Each number is 50 + 15 x the weight over its row's rms, rounded and kept within 0 to 99. Layers, rows and columns count from 0. The size before them is the row's rms in percent of the matrix's.

# layer 4 MLP up, 640x224, rms 0.126, rows 0-124, columns 0-55
101:44 40 26 53 46 11 63 41 63 34 52 73 62 81 48 39 42 49 41 39 58 46 68 60 62 62 34 26 29 24 30 44 65 45 70 55 43 55 59 55 69 74 47 72 49 32 76 21 59 56 31 29 49 66 15 06
100:43 52 51 27 44 54 74 71 60 40 43 33 33 56 41 73 42 55 73 74 31 33 74 62 35 47 89 54 53 32 74 50 52 41 55 66 68 31 65 49 46 44 79 61 46 52 60 56 71 66 55 57 32 58 34 44
090:74 66 65 73 55 59 51 75 40 37 48 59 10 53 41 79 48 80 38 56 63 67 52 30 53 16 61 50 60 41 51 59 51 27 51 61 50 40 51 50 49 47 45 52 43 80 48 47 72 14 62 69 66 53 40 77
106:57 24 40 69 61 64 48 61 55 32 72 57 53 73 37 77 29 63 43 52 48 38 76 18 53 58 54 53 55 52 59 25 49 28 79 31 56 23 83 35 35 51 47 70 59 38 46 30 62 84 81 48 41 75 37 53
098:49 63 64 19 31 35 59 44 57 46 45 35 50 46 20 51 75 39 24 52 58 88 65 32 47 63 46 19 39 50 82 32 49 76 32 68 53 51 69 51 50 62 46 49 36 78 52 59 48 64 65 68 87 53 32 44
100:56 55 33 35 59 50 38 53 57 53 49 69 70 40 44 43 63 31 45 44 53 26 63 44 39 43 42 31 34 45 63 58 52 59 56 62 37 46 72 43 52 58 62 61 44 64 55 34 49 57 39 70 19 33 16 60
100:48 43 52 72 42 41 58 64 78 47 32 57 72 64 52 57 39 67 40 52 72 50 63 68 68 18 23 46 54 26 62 59 36 64 48 37 49 47 61 32 43 32 50 51 47 55 39 59 59 45 58 26 78 41 51 63
084:17 44 43 27 71 42 33 66 52 52 61 44 56 50 30 39 45 63 21 54 54 39 08 43 43 46 57 52 71 39 54 42 71 59 74 53 43 60 34 57 50 59 55 75 44 59 64 55 42 62 62 38 44 49 23 53
098:27 56 43 35 54 76 35 44 53 70 71 37 39 55 39 43 53 65 27 60 11 55 23 62 62 42 32 61 58 65 37 70 44 48 45 54 71 46 53 54 50 31 68 62 34 72 54 30 52 51 26 36 19 52 65 36
091:33 71 34 44 57 66 40 82 61 19 41 35 28 52 46 35 45 51 51 55 41 62 35 76 39 64 37 24 37 42 64 62 75 63 56 77 56 47 48 75 68 51 63 48 39 52 68 44 42 53 51 19 37 56 81 43
112:40 58 31 59 54 62 38 18 64 31 61 37 40 43 42 38 53 51 41 16 54 61 57 17 54 58 47 46 40 51 47 68 50 46 46 40 48 65 91 36 62 41 54 30 43 23 61 62 40 18 60 59 58 23 42 43
099:33 51 18 32 57 49 35 63 52 26 52 18 21 63 78 53 40 73 55 33 71 62 36 56 67 70 49 39 91 35 27 42 34 67 37 51 47 65 27 64 69 47 45 54 55 39 69 22 52 65 69 42 64 42 27 28
099:64 46 55 45 62 15 33 28 76 47 51 55 35 45 56 35 28 65 19 45 71 43 64 33 56 70 35 33 51 70 56 66 38 72 66 70 58 62 37 66 51 61 55 61 35 85 75 44 38 49 64 42 56 31 47 54
094:53 61 46 42 52 48 63 57 49 23 45 36 47 24 66 52 66 49 46 58 70 47 10 36 62 40 42 59 66 39 57 71 13 19 39 45 45 32 35 48 59 50 44 40 49 51 41 55 24 28 23 47 45 36 36 42
103:50 69 70 72 46 28 76 65 50 48 40 55 67 46 58 67 46 56 25 26 65 45 57 61 67 72 64 63 53 46 72 49 32 38 57 42 45 10 29 59 78 71 64 62 70 45 30 49 59 54 36 59 53 67 54 64
097:73 54 48 61 43 37 69 65 37 32 42 38 36 52 44 50 45 64 65 54 68 54 47 62 65 48 13 62 49 48 48 32 28 60 53 50 71 68 30 56 54 19 47 19 43 52 27 69 31 54 61 43 76 58 62 37
109:58 50 05 77 65 39 30 25 68 24 69 65 37 67 43 69 47 70 35 72 34 49 23 70 46 66 63 66 42 52 64 40 41 54 64 64 34 51 70 48 58 36 62 43 63 81 45 51 40 71 27 55 52 32 25 30
109:49 50 60 54 56 88 34 58 67 33 64 61 48 30 30 63 57 54 44 50 43 39 47 64 59 66 63 27 43 53 69 38 56 43 77 39 70 45 55 47 58 56 52 54 61 48 86 67 48 78 44 54 41 43 39 69
092:41 41 32 70 56 40 39 49 53 49 64 46 45 58 46 64 47 80 46 46 62 48 49 34 38 68 34 61 46 64 48 50 63 54 18 57 33 82 53 21 36 41 47 43 55 65 26 55 35 38 52 72 57 70 42 51
093:57 56 37 53 60 29 41 53 59 54 52 57 42 23 40 49 40 47 51 36 33 55 35 49 74 69 28 79 47 59 10 69 62 41 25 48 50 37 42 64 31 38 15 48 70 38 46 53 67 76 61 61 35 53 60 52
106:58 59 09 79 56 68 57 57 35 48 59 33 70 45 46 50 61 47 65 32 56 40 44 61 62 30 60 68 63 61 46 57 61 60 71 34 56 47 32 67 42 25 58 38 62 43 46 58 46 61 59 56 25 33 60 52
097:76 47 43 52 36 41 81 82 27 34 23 39 41 66 75 61 42 58 55 53 46 34 54 38 53 45 54 61 63 61 28 67 62 48 43 35 52 39 37 45 58 28 29 46 29 74 65 52 43 64 51 52 57 35 70 21
105:54 42 48 48 54 67 18 37 51 50 42 56 47 50 34 60 45 64 62 76 56 42 76 26 57 57 61 65 27 48 44 31 50 42 27 49 64 35 87 44 57 74 57 73 48 48 36 64 30 56 60 72 59 62 62 40
100:22 75 60 32 43 73 48 44 68 40 65 35 75 78 16 28 56 28 29 73 39 70 48 62 59 72 20 57 58 29 49 41 53 34 34 49 58 58 36 55 42 75 21 57 44 54 60 28 52 47 30 52 53 46 42 69
089:26 25 32 44 63 33 45 29 64 47 51 44 63 42 23 60 67 23 32 53 46 39 50 73 64 35 48 37 35 50 68 25 58 69 79 50 35 53 42 61 60 45 91 64 51 37 67 22 46 73 49 26 33 37 60 31
096:41 33 72 26 35 40 50 67 26 71 41 69 50 56 26 71 65 71 73 59 39 77 46 59 50 44 68 64 68 75 29 37 50 48 43 41 50 44 64 80 29 39 47 57 54 62 49 33 43 18 53 52 49 54 33 48
091:69 47 40 60 73 38 46 49 57 39 74 61 45 62 68 48 28 66 38 75 50 48 47 34 56 65 38 56 33 49 56 49 47 31 36 59 28 58 52 43 47 47 42 50 44 57 57 35 44 53 25 69 73 62 49 54
099:57 49 23 58 44 77 65 43 36 47 44 71 55 30 74 59 37 55 27 57 62 45 82 44 44 39 58 39 71 68 51 58 35 60 24 69 44 53 45 67 63 23 63 46 33 62 57 66 41 41 57 75 68 48 42 38
094:28 72 58 52 54 42 36 57 68 34 46 56 41 52 54 70 48 43 54 42 29 49 85 80 54 61 64 37 53 32 57 43 75 50 71 63 68 31 59 42 48 69 52 53 61 81 69 39 69 50 32 38 30 31 79 39
108:53 65 52 31 45 78 46 14 36 51 47 69 28 55 48 63 39 62 72 30 32 83 39 43 17 61 77 60 45 49 28 27 67 61 41 55 51 66 44 37 40 47 48 48 51 37 27 46 71 48 51 73 48 72 52 55
105:62 46 36 49 78 58 58 34 51 49 44 44 44 44 49 46 72 41 52 62 67 64 30 58 40 62 54 46 54 53 61 69 71 66 70 49 34 61 63 32 24 44 83 71 53 35 37 70 46 64 35 38 51 84 56 71
106:63 42 43 40 55 47 56 52 53 09 45 49 42 30 33 50 69 33 49 57 71 41 65 69 41 34 80 70 34 29 52 32 35 53 46 32 70 40 52 58 40 46 51 42 61 59 43 31 51 70 45 43 44 45 42 28
106:46 72 71 43 35 35 72 37 42 17 61 34 51 57 45 21 27 46 61 88 31 48 68 56 54 51 26 64 47 49 57 64 55 60 50 46 30 65 54 55 46 44 61 75 51 69 86 45 43 22 63 68 52 56 72 53
114:69 49 43 69 30 84 47 27 42 31 55 57 52 28 29 60 59 41 57 78 52 57 51 53 48 54 55 44 36 65 34 51 58 26 35 49 57 71 51 28 29 44 38 59 35 50 49 59 58 73 75 64 57 66 57 63
101:73 31 48 69 44 58 56 75 16 52 32 54 18 58 46 72 72 21 38 43 37 25 70 44 36 36 85 39 43 28 61 38 50 48 49 44 37 29 58 43 39 37 47 46 76 39 35 81 32 55 64 53 39 62 47 58
099:61 64 54 53 41 36 51 64 80 55 65 28 29 72 49 30 63 43 46 72 47 42 30 63 32 35 25 85 26 44 47 41 59 32 40 50 46 54 39 52 50 50 39 43 28 44 77 54 44 69 41 29 54 63 26 55
107:43 67 33 43 38 47 55 55 72 60 45 20 65 55 45 18 68 69 33 61 53 57 54 51 49 20 42 84 37 52 65 21 36 41 59 22 45 54 46 62 45 40 50 41 37 58 42 26 54 70 34 45 51 39 44 76
103:49 99 35 29 51 64 46 65 52 36 54 25 31 57 10 37 65 57 52 73 58 37 33 72 42 46 66 70 82 55 46 65 46 40 18 31 42 79 48 50 68 58 39 45 55 65 26 57 47 39 50 52 56 53 50 59
101:47 34 56 37 49 76 62 13 79 59 40 72 70 36 52 55 61 51 55 47 52 38 63 38 48 37 22 62 55 59 76 30 39 28 42 40 35 45 68 51 44 43 50 59 66 62 43 47 59 24 42 63 18 54 71 49
093:68 36 60 47 35 41 49 34 61 51 52 58 42 36 66 50 53 57 37 77 59 38 53 65 35 41 66 44 37 47 46 55 65 42 84 41 53 51 26 31 58 41 67 69 38 35 74 70 43 66 48 64 42 34 72 50
097:62 35 13 73 69 46 52 57 83 54 56 61 49 69 51 50 37 36 64 35 63 23 29 66 83 54 11 79 66 40 24 46 62 64 46 35 42 44 54 57 41 36 32 60 58 59 35 59 46 68 62 42 63 71 55 47
113:58 54 54 08 57 60 57 30 70 33 53 40 51 29 55 58 55 48 66 54 64 25 65 63 44 35 61 51 62 49 35 41 46 51 54 55 56 36 73 59 65 57 53 72 58 62 56 62 50 77 52 64 28 69 60 59
101:47 43 45 42 54 49 29 39 56 60 54 43 58 57 44 37 42 55 24 24 27 39 43 71 67 40 53 46 48 53 81 20 21 51 48 58 39 64 48 33 49 41 45 48 40 78 69 28 67 83 45 50 42 44 55 69
103:56 58 65 42 41 44 54 64 32 42 35 55 42 45 32 79 50 75 63 50 53 59 51 40 53 64 40 73 55 28 31 41 41 56 54 79 63 65 75 34 50 30 29 48 54 49 58 47 19 35 50 90 66 49 61 68
096:23 40 56 44 47 40 11 33 52 54 57 27 69 55 50 41 55 24 51 45 50 43 45 67 49 62 62 62 54 81 99 30 66 47 63 34 56 51 39 83 55 53 67 42 24 61 62 55 53 49 55 49 48 60 42 41
096:60 54 61 31 53 53 64 49 71 54 40 65 48 63 64 76 38 48 64 42 61 74 64 46 70 56 49 25 29 38 38 44 32 45 35 57 77 48 53 28 47 70 50 63 68 41 36 46 33 26 33 60 63 34 46 51
099:52 77 55 36 42 55 44 72 44 38 30 50 44 51 68 65 46 41 43 14 61 65 63 46 53 23 56 35 53 47 29 26 54 55 38 54 76 42 43 38 43 65 35 32 40 54 43 58 77 45 32 60 78 36 77 72
100:74 71 47 61 41 58 63 50 33 47 40 73 46 24 68 70 36 47 61 38 51 55 46 50 60 47 62 29 60 53 70 84 64 39 64 67 82 26 46 35 39 48 50 65 59 65 28 44 52 46 58 63 62 38 75 37
105:58 78 79 53 38 38 37 47 72 55 40 38 81 63 87 88 56 28 17 60 72 81 55 46 51 47 51 58 37 71 83 66 56 51 34 82 39 46 22 66 76 56 83 39 46 63 54 59 46 37 51 37 68 54 51 47
097:52 68 51 49 67 57 60 42 70 41 57 67 44 73 26 65 58 70 94 59 54 74 48 45 41 43 44 53 34 63 45 23 28 33 36 69 65 31 83 45 27 62 29 83 65 66 43 36 54 45 68 87 47 38 54 11
106:69 30 61 68 31 70 66 54 25 58 60 53 53 43 56 68 49 54 65 39 20 34 75 38 64 58 50 63 38 84 40 67 68 42 67 64 53 63 73 49 24 35 72 62 64 28 48 46 30 35 45 82 33 63 37 59
101:42 62 13 46 73 28 55 34 63 46 70 62 59 62 35 73 65 41 46 59 38 74 62 93 62 66 25 55 70 74 60 53 49 44 46 50 56 29 76 55 32 48 71 68 58 73 42 23 47 66 41 36 30 55 38 45
093:72 51 32 43 39 43 31 45 47 12 75 56 64 40 53 80 62 55 43 61 15 76 40 48 51 73 60 67 59 47 53 44 48 63 45 61 32 64 75 38 65 43 55 46 40 51 35 64 47 46 60 29 49 47 72 48
102:40 71 50 19 53 45 33 08 54 67 47 59 40 29 45 26 60 34 40 35 34 59 32 37 43 63 54 47 53 55 53 77 56 58 42 64 61 58 33 58 38 77 41 54 64 39 42 52 61 24 38 58 61 50 23 68
099:49 04 52 20 33 53 69 49 57 35 31 35 51 58 41 40 54 45 50 60 51 57 43 55 62 32 36 66 74 48 53 32 44 46 44 42 21 60 85 50 40 44 48 59 59 68 32 57 61 30 44 58 44 54 71 52
100:18 52 34 39 69 43 74 62 54 78 41 33 50 26 33 43 74 23 49 53 20 52 58 44 61 67 23 68 50 42 60 85 52 57 43 49 86 28 51 74 54 34 54 33 36 64 50 74 42 27 32 52 37 54 51 26
105:62 38 37 06 36 58 49 63 31 59 62 42 55 66 47 42 47 59 48 58 33 63 62 39 59 63 80 47 41 44 57 65 35 48 35 53 61 51 55 37 45 22 66 86 52 62 33 60 54 55 49 74 27 56 45 41
109:19 44 76 49 41 48 45 52 25 58 57 37 33 50 44 43 60 41 82 63 15 43 40 36 45 68 79 55 16 65 53 75 56 67 39 60 76 69 63 59 61 54 63 40 72 29 48 65 36 58 67 62 54 59 34 52
108:84 74 56 48 60 51 59 48 43 66 54 67 23 62 63 78 58 56 28 58 46 51 64 44 28 49 53 54 21 51 45 42 56 56 55 82 64 60 34 36 43 61 35 34 40 59 28 79 54 34 66 69 71 45 59 57
077:19 67 76 58 79 43 42 51 60 53 94 48 64 77 58 64 79 84 41 36 49 56 41 77 37 60 58 70 54 50 58 54 71 45 51 50 70 62 49 44 41 55 37 74 57 59 72 39 43 60 40 72 59 37 45 34
094:38 57 66 58 35 41 53 70 71 35 56 14 41 71 36 30 61 50 39 67 61 43 26 53 49 11 43 52 54 32 14 43 60 26 62 42 55 45 47 70 36 53 37 51 66 65 65 54 63 74 57 30 57 53 71 41
095:63 57 48 31 65 29 38 67 30 54 39 62 24 22 69 42 57 57 28 57 71 27 55 71 51 47 29 53 68 30 44 50 64 58 31 59 50 27 43 45 69 75 35 45 40 42 55 76 57 36 45 38 48 29 54 66
109:38 48 53 37 51 24 41 57 37 61 51 64 66 35 28 46 68 55 71 20 38 69 39 24 51 73 45 42 63 45 46 37 34 26 29 55 62 37 73 57 21 82 38 60 55 31 23 30 40 35 49 53 56 55 46 31
100:94 45 43 45 47 58 33 50 37 21 75 20 49 74 54 43 71 16 40 64 42 66 46 44 42 66 63 58 53 36 52 27 96 49 52 59 46 46 27 44 77 39 44 45 44 67 70 72 40 74 55 37 52 44 46 43
090:58 27 26 38 44 62 53 45 32 43 45 18 02 51 41 55 66 46 68 67 45 27 37 61 52 59 43 66 57 43 32 56 52 55 65 37 54 43 52 45 61 30 58 46 48 48 69 46 58 44 43 38 40 52 39 36
115:57 33 69 34 58 45 43 38 58 58 40 50 67 50 67 66 44 56 57 55 55 68 46 43 67 27 72 52 57 53 60 38 41 45 47 57 28 48 45 64 58 61 80 69 65 46 33 50 17 56 05 72 60 61 52 62
097:47 55 55 54 45 47 74 51 34 53 41 38 46 50 39 78 51 54 22 86 60 51 60 44 33 65 50 48 60 37 64 58 37 46 35 34 44 35 82 27 39 48 84 64 50 68 23 42 50 19 57 51 35 52 36 32
105:35 35 31 60 37 75 53 28 97 63 55 39 32 36 30 41 35 57 31 51 30 46 36 57 44 36 34 59 46 42 58 40 77 31 65 48 38 49 32 44 56 40 55 41 45 55 78 66 57 58 20 46 72 35 42 60
099:26 62 35 35 72 70 45 51 50 51 50 40 69 57 56 67 38 58 63 48 33 52 45 47 69 55 68 49 47 37 33 21 34 40 46 56 48 46 79 51 35 57 58 56 60 45 32 40 63 37 79 69 28 34 23 60
094:45 59 55 17 54 37 61 54 51 45 26 37 61 42 70 45 47 48 58 60 60 86 29 75 45 42 50 39 39 31 75 42 64 64 69 66 54 43 51 67 55 67 72 24 52 32 59 38 54 36 41 28 60 33 77 34
110:45 41 48 67 56 70 15 43 52 32 54 52 59 25 11 45 61 47 60 40 32 58 59 38 50 62 77 56 43 59 57 40 38 73 56 32 46 58 34 60 62 53 44 47 51 41 53 49 44 61 41 57 37 65 54 71
095:28 72 51 06 45 56 60 45 58 50 51 53 46 40 79 31 74 42 45 28 47 45 24 42 29 50 62 49 30 48 41 26 61 58 51 53 31 31 51 54 44 77 38 33 56 46 67 60 63 62 17 62 49 45 18 51
110:57 73 63 61 34 59 16 56 41 65 85 45 39 39 44 22 27 45 43 45 73 60 73 43 66 45 71 37 35 53 34 36 53 31 29 36 43 51 41 70 41 59 51 65 73 45 47 62 48 37 68 70 60 62 52 40
100:58 39 34 71 58 46 37 63 37 51 64 47 34 49 69 55 47 67 54 54 31 52 24 34 47 41 50 30 40 50 29 50 49 33 34 49 57 42 63 76 52 23 38 37 41 59 82 67 71 53 55 85 45 49 35 60
102:38 51 33 53 50 51 62 65 67 59 49 28 64 53 66 47 48 61 42 36 72 32 43 70 59 65 51 27 68 36 69 42 61 70 43 62 33 55 22 35 60 65 25 54 04 50 66 53 17 49 29 81 67 34 27 42
101:44 21 76 58 43 48 48 54 50 67 63 75 76 52 54 49 65 27 44 46 51 61 64 16 59 32 66 63 47 62 35 54 61 21 57 67 48 66 74 34 47 34 64 34 64 22 66 52 34 63 72 51 79 54 37 24
093:43 69 42 28 51 72 68 69 69 40 54 43 33 73 21 62 65 64 53 49 61 40 59 65 43 48 55 68 77 44 19 34 48 18 38 38 55 53 52 65 48 31 24 52 72 50 66 69 63 39 45 44 46 32 53 39
097:37 40 30 51 68 59 52 24 80 63 75 69 40 53 51 53 49 67 75 73 52 67 32 39 52 39 74 49 34 32 41 34 61 72 45 34 42 38 47 61 34 53 56 74 49 57 45 63 59 69 39 57 48 38 46 54
095:59 67 52 44 60 37 31 43 41 37 62 57 50 33 48 22 48 70 51 47 40 44 22 62 38 48 27 48 64 65 66 60 76 56 72 67 41 53 48 51 30 40 49 31 33 39 74 48 35 60 33 36 76 50 40 40
104:55 69 75 61 34 65 44 81 39 43 74 19 44 39 63 49 48 57 36 78 47 40 36 56 71 49 40 49 39 46 67 47 55 37 43 39 43 66 36 45 36 31 47 44 63 35 76 53 33 54 49 48 70 61 36 34
101:59 67 43 63 45 66 73 62 45 76 48 60 51 63 66 81 46 41 58 32 56 70 63 56 43 34 36 57 59 51 52 32 46 30 26 61 39 54 51 67 33 38 61 37 57 42 47 66 56 23 67 56 79 55 43 52
110:36 70 78 51 63 52 48 58 77 58 41 67 48 29 47 59 74 28 34 57 71 66 51 55 76 65 64 39 55 52 70 39 37 49 37 46 51 51 49 52 66 64 38 55 50 53 57 43 72 34 48 60 42 39 63 34
097:58 45 46 47 65 32 39 46 67 55 62 54 47 59 36 57 49 48 49 43 85 39 43 38 32 71 63 47 36 24 31 29 58 40 16 27 52 40 62 70 38 59 58 61 52 57 34 32 53 52 46 57 63 70 47 30
094:47 33 32 23 58 42 47 55 59 25 42 49 47 59 63 53 58 72 34 40 53 66 55 52 53 48 52 45 54 69 68 28 55 47 64 58 59 43 55 81 39 54 45 66 48 49 55 25 29 41 41 61 80 42 28 42
103:47 59 71 34 56 20 33 38 30 51 68 45 50 39 51 47 56 46 62 72 56 38 54 30 58 59 42 27 58 62 37 69 37 82 41 70 51 70 52 27 52 49 73 63 57 53 52 62 39 47 26 65 60 73 33 34
094:58 22 62 58 40 49 67 70 40 37 57 62 44 28 42 41 59 75 75 68 39 21 62 70 40 48 85 49 58 16 57 40 43 55 63 43 30 52 51 38 62 55 50 52 58 40 45 64 39 75 49 61 32 29 58 48
095:45 48 57 78 56 55 44 36 55 41 59 40 36 59 47 73 45 54 23 43 69 34 39 54 42 62 29 60 31 53 60 30 80 36 60 25 55 51 49 44 24 52 63 41 50 56 42 42 54 62 72 40 86 54 67 66
097:42 42 33 38 54 42 45 67 75 38 74 31 54 07 34 45 72 65 45 46 57 25 52 62 45 56 53 65 41 29 51 49 64 59 74 36 53 52 59 36 56 62 43 61 25 48 46 39 68 72 37 64 20 46 51 70
097:65 50 33 52 44 35 57 39 43 14 63 51 33 66 36 49 40 71 27 62 73 39 21 60 67 38 35 56 48 24 61 54 49 40 59 64 42 32 28 75 82 53 68 76 53 49 33 27 30 44 20 34 56 52 21 51
095:42 43 28 26 48 55 38 28 56 43 29 60 44 34 46 48 41 68 47 43 55 50 58 31 49 33 59 19 36 58 27 43 49 74 52 59 86 26 52 26 59 60 38 43 35 52 73 27 52 61 66 48 39 40 58 69
103:58 58 47 46 61 49 47 40 30 68 47 65 62 69 55 54 41 43 70 46 05 73 78 31 46 59 62 56 73 60 24 45 40 58 40 62 68 44 75 60 48 48 41 51 51 52 56 71 65 47 23 78 43 65 33 57
106:52 36 32 71 65 33 61 63 84 33 72 45 39 75 31 66 26 58 60 62 63 66 52 60 53 61 48 44 51 35 38 38 41 21 56 47 47 67 34 81 81 31 49 61 55 66 54 76 22 50 59 31 71 60 25 25
107:50 65 55 19 30 50 62 56 12 37 58 70 59 71 42 58 47 52 58 49 22 78 60 51 60 48 85 54 35 50 19 39 57 50 29 60 63 32 59 28 44 60 39 53 61 45 31 23 59 38 32 55 54 51 26 59
099:46 64 56 78 64 36 64 50 59 61 51 31 67 62 35 62 90 34 51 22 48 41 48 55 51 43 55 62 66 58 37 63 27 44 71 56 38 86 39 58 55 61 46 24 51 62 59 88 41 43 47 59 62 76 55 44
083:35 55 42 35 51 44 49 51 46 31 69 63 37 41 78 75 51 55 42 61 62 77 55 63 48 54 59 43 79 37 39 49 42 77 64 52 29 61 86 23 52 49 55 44 36 72 35 48 58 39 53 41 81 40 28 59
071:44 65 58 51 72 33 37 52 49 68 92 40 55 58 46 65 59 81 36 32 23 53 30 88 40 53 50 43 51 52 58 81 73 44 62 48 70 63 32 63 28 60 53 38 52 61 69 50 40 60 56 46 51 43 40 50
093:62 36 62 74 36 64 53 69 64 38 50 49 69 57 36 52 59 45 52 51 65 24 73 60 68 32 72 12 69 34 61 20 24 58 61 38 37 40 50 37 70 69 57 55 63 25 45 66 75 76 73 55 43 73 31 45
096:49 53 40 60 27 72 32 41 33 35 45 64 63 51 48 53 24 48 58 55 39 31 41 17 65 41 45 54 46 44 40 34 73 42 54 41 28 56 44 78 42 20 63 43 43 30 55 43 61 50 55 63 76 54 66 57
100:30 57 71 38 63 68 61 47 50 75 46 58 37 46 67 55 76 57 22 57 74 77 27 51 41 39 54 24 70 25 58 21 68 50 55 57 82 36 63 77 51 72 53 44 39 32 74 30 67 15 66 39 61 38 42 37
101:63 24 23 65 68 52 47 36 65 59 51 80 71 29 37 79 54 56 52 51 62 54 71 55 67 65 28 43 25 63 33 59 47 64 62 33 65 53 53 46 37 69 54 64 40 48 37 52 53 45 54 63 64 49 76 62
099:51 35 77 68 85 21 59 60 44 48 38 61 60 36 42 71 46 22 21 20 44 65 69 55 79 73 53 32 58 26 44 76 42 36 46 59 51 73 51 38 51 66 58 29 55 49 49 45 43 23 54 51 61 70 44 60
105:35 38 52 49 72 61 67 29 27 66 56 75 68 53 41 73 43 49 60 29 33 77 58 57 54 50 69 65 50 50 57 71 70 65 56 65 55 57 59 36 34 69 37 28 54 53 24 62 50 56 67 54 26 66 66 73
100:54 61 43 40 63 35 42 54 35 52 53 76 40 43 46 73 43 43 37 33 49 65 67 74 57 41 78 34 53 39 63 18 53 46 62 39 64 50 36 44 57 63 54 44 46 48 73 36 78 41 59 48 61 53 29 41
111:63 69 60 32 46 39 24 60 35 78 45 55 45 39 30 64 58 41 47 38 40 36 47 40 54 58 77 37 63 45 17 42 40 64 40 49 71 53 54 72 52 61 54 63 42 45 57 38 64 61 62 71 37 74 40 50
115:50 52 28 56 28 53 68 20 51 85 47 64 60 44 57 41 68 53 39 42 71 63 21 77 40 54 39 76 25 71 71 73 71 48 55 61 43 33 41 52 52 51 60 65 59 31 36 33 44 33 37 65 41 64 67 49
107:57 35 34 54 55 43 74 62 64 15 73 29 52 64 59 62 34 63 65 66 34 25 48 49 52 45 43 57 54 40 68 46 50 76 65 66 25 43 38 43 35 35 60 41 66 35 67 24 45 26 38 41 61 60 35 60
103:48 30 55 58 32 74 37 38 28 61 31 78 53 23 65 56 44 49 66 48 40 77 78 46 27 50 49 25 13 59 47 57 22 68 74 42 63 64 78 25 49 51 49 45 68 60 35 72 64 30 64 48 79 61 59 42
100:37 36 46 42 41 69 65 62 40 47 46 75 81 57 40 55 38 69 79 31 34 75 89 68 57 39 54 48 60 85 49 38 43 56 61 54 44 86 49 34 46 30 45 47 59 36 83 58 73 34 42 54 44 36 41 63
094:41 61 53 31 40 33 79 74 48 54 45 49 59 48 54 28 57 47 37 36 61 41 75 53 28 41 65 44 45 10 61 22 56 45 57 50 38 41 53 49 45 82 37 43 33 37 57 36 61 62 56 63 44 42 44 38
091:42 66 48 44 67 25 24 27 84 56 80 51 42 62 54 44 74 57 21 58 42 83 62 59 40 74 52 54 29 68 74 42 56 75 41 75 70 18 48 66 41 60 60 44 45 53 63 29 47 38 35 65 43 54 31 29
087:63 59 49 58 70 63 69 64 46 63 48 48 27 69 49 77 42 70 31 83 85 38 70 39 36 18 66 38 58 46 46 80 50 49 71 49 67 54 35 55 65 46 70 63 41 44 56 39 35 57 51 48 49 37 49 45
098:32 19 35 31 54 50 37 47 69 35 52 37 71 56 43 35 58 45 59 55 57 59 40 47 29 63 67 47 58 80 53 61 55 56 58 34 49 42 51 49 35 40 51 88 50 71 24 62 27 44 41 54 41 69 69 31
114:60 43 24 56 57 64 58 48 74 48 57 43 86 46 33 61 26 52 48 36 76 26 48 58 61 53 59 28 44 38 57 58 27 52 37 56 66 49 20 74 44 34 48 67 64 66 74 36 22 79 54 43 30 62 47 41
106:48 73 60 57 35 63 37 51 69 50 40 59 58 33 55 45 49 56 86 37 47 68 63 37 42 39 58 56 59 63 55 66 47 74 54 85 60 68 52 64 55 60 37 27 57 45 48 57 77 50 41 37 66 34 70 64
103:63 42 68 42 37 37 60 29 26 64 44 80 53 59 52 66 74 41 70 42 61 34 68 31 53 42 72 47 15 55 39 71 53 42 43 57 50 45 62 55 21 46 66 50 56 76 46 25 32 27 74 77 62 69 37 35
103:48 42 33 22 34 49 52 28 48 54 61 81 45 74 65 85 42 48 70 33 39 77 65 58 41 67 40 71 39 44 55 72 64 74 55 83 55 42 51 30 54 59 66 72 61 51 71 50 42 51 17 60 55 40 45 35
107:47 40 39 36 47 46 52 50 78 45 69 29 37 62 45 59 45 60 58 59 61 30 49 46 42 30 37 51 21 48 56 34 37 69 54 47 62 56 39 56 78 68 48 55 22 46 58 56 19 47 22 37 37 85 52 42
103:20 38 66 57 45 64 50 38 56 62 31 48 41 34 55 42 47 42 56 59 64 55 63 68 60 56 58 29 63 54 29 39 63 53 61 58 55 27 44 51 42 59 64 53 49 32 63 35 50 41 32 25 71 47 85 32
103:44 49 30 40 47 46 53 39 50 55 54 65 79 75 81 53 64 33 34 51 53 50 73 33 69 64 63 77 25 50 38 50 54 61 56 65 57 47 74 35 72 49 70 53 51 46 71 42 32 28 26 68 45 44 27 51
081:53 42 59 36 86 45 21 62 66 80 83 60 21 58 68 44 59 65 45 60 62 47 44 55 36 35 67 61 62 47 36 57 49 32 55 37 47 50 36 60 72 44 75 49 50 50 72 47 45 81 52 58 32 35 43 37
094:78 63 54 68 40 51 42 74 38 26 51 22 55 61 39 71 54 47 31 60 34 67 82 34 34 28 62 39 56 38 32 43 48 44 50 66 20 67 73 48 53 47 54 47 34 99 41 90 53 49 68 68 46 62 36 53
104:35 45 65 52 62 75 54 26 64 50 43 45 38 26 45 44 60 38 68 38 63 60 67 20 58 50 46 43 27 57 43 31 40 67 37 42 71 33 49 47 12 63 32 73 63 33 46 45 65 56 66 50 39 68 59 55
113:55 68 45 51 56 69 26 24 73 56 42 53 55 36 70 70 41 43 66 46 42 45 61 31 52 57 79 51 33 71 62 50 69 60 53 78 58 49 53 61 31 71 40 47 56 37 74 71 62 35 61 66 80 53 50 58
112:51 68 40 42 50 60 27 46 32 78 60 58 41 67 48 48 63 50 30 54 59 34 49 43 28 79 34 65 50 58 37 78 51 67 50 57 27 80 58 29 43 60 49 36 54 40 41 39 60 41 48 52 37 66 28 65
106:81 60 38 32 49 49 57 64 22 67 57 65 72 61 41 51 66 49 61 37 30 50 65 49 54 53 49 62 69 83 69 49 31 53 49 32 37 45 58 41 38 53 61 44 83 40 31 31 58 38 34 81 17 45 26 69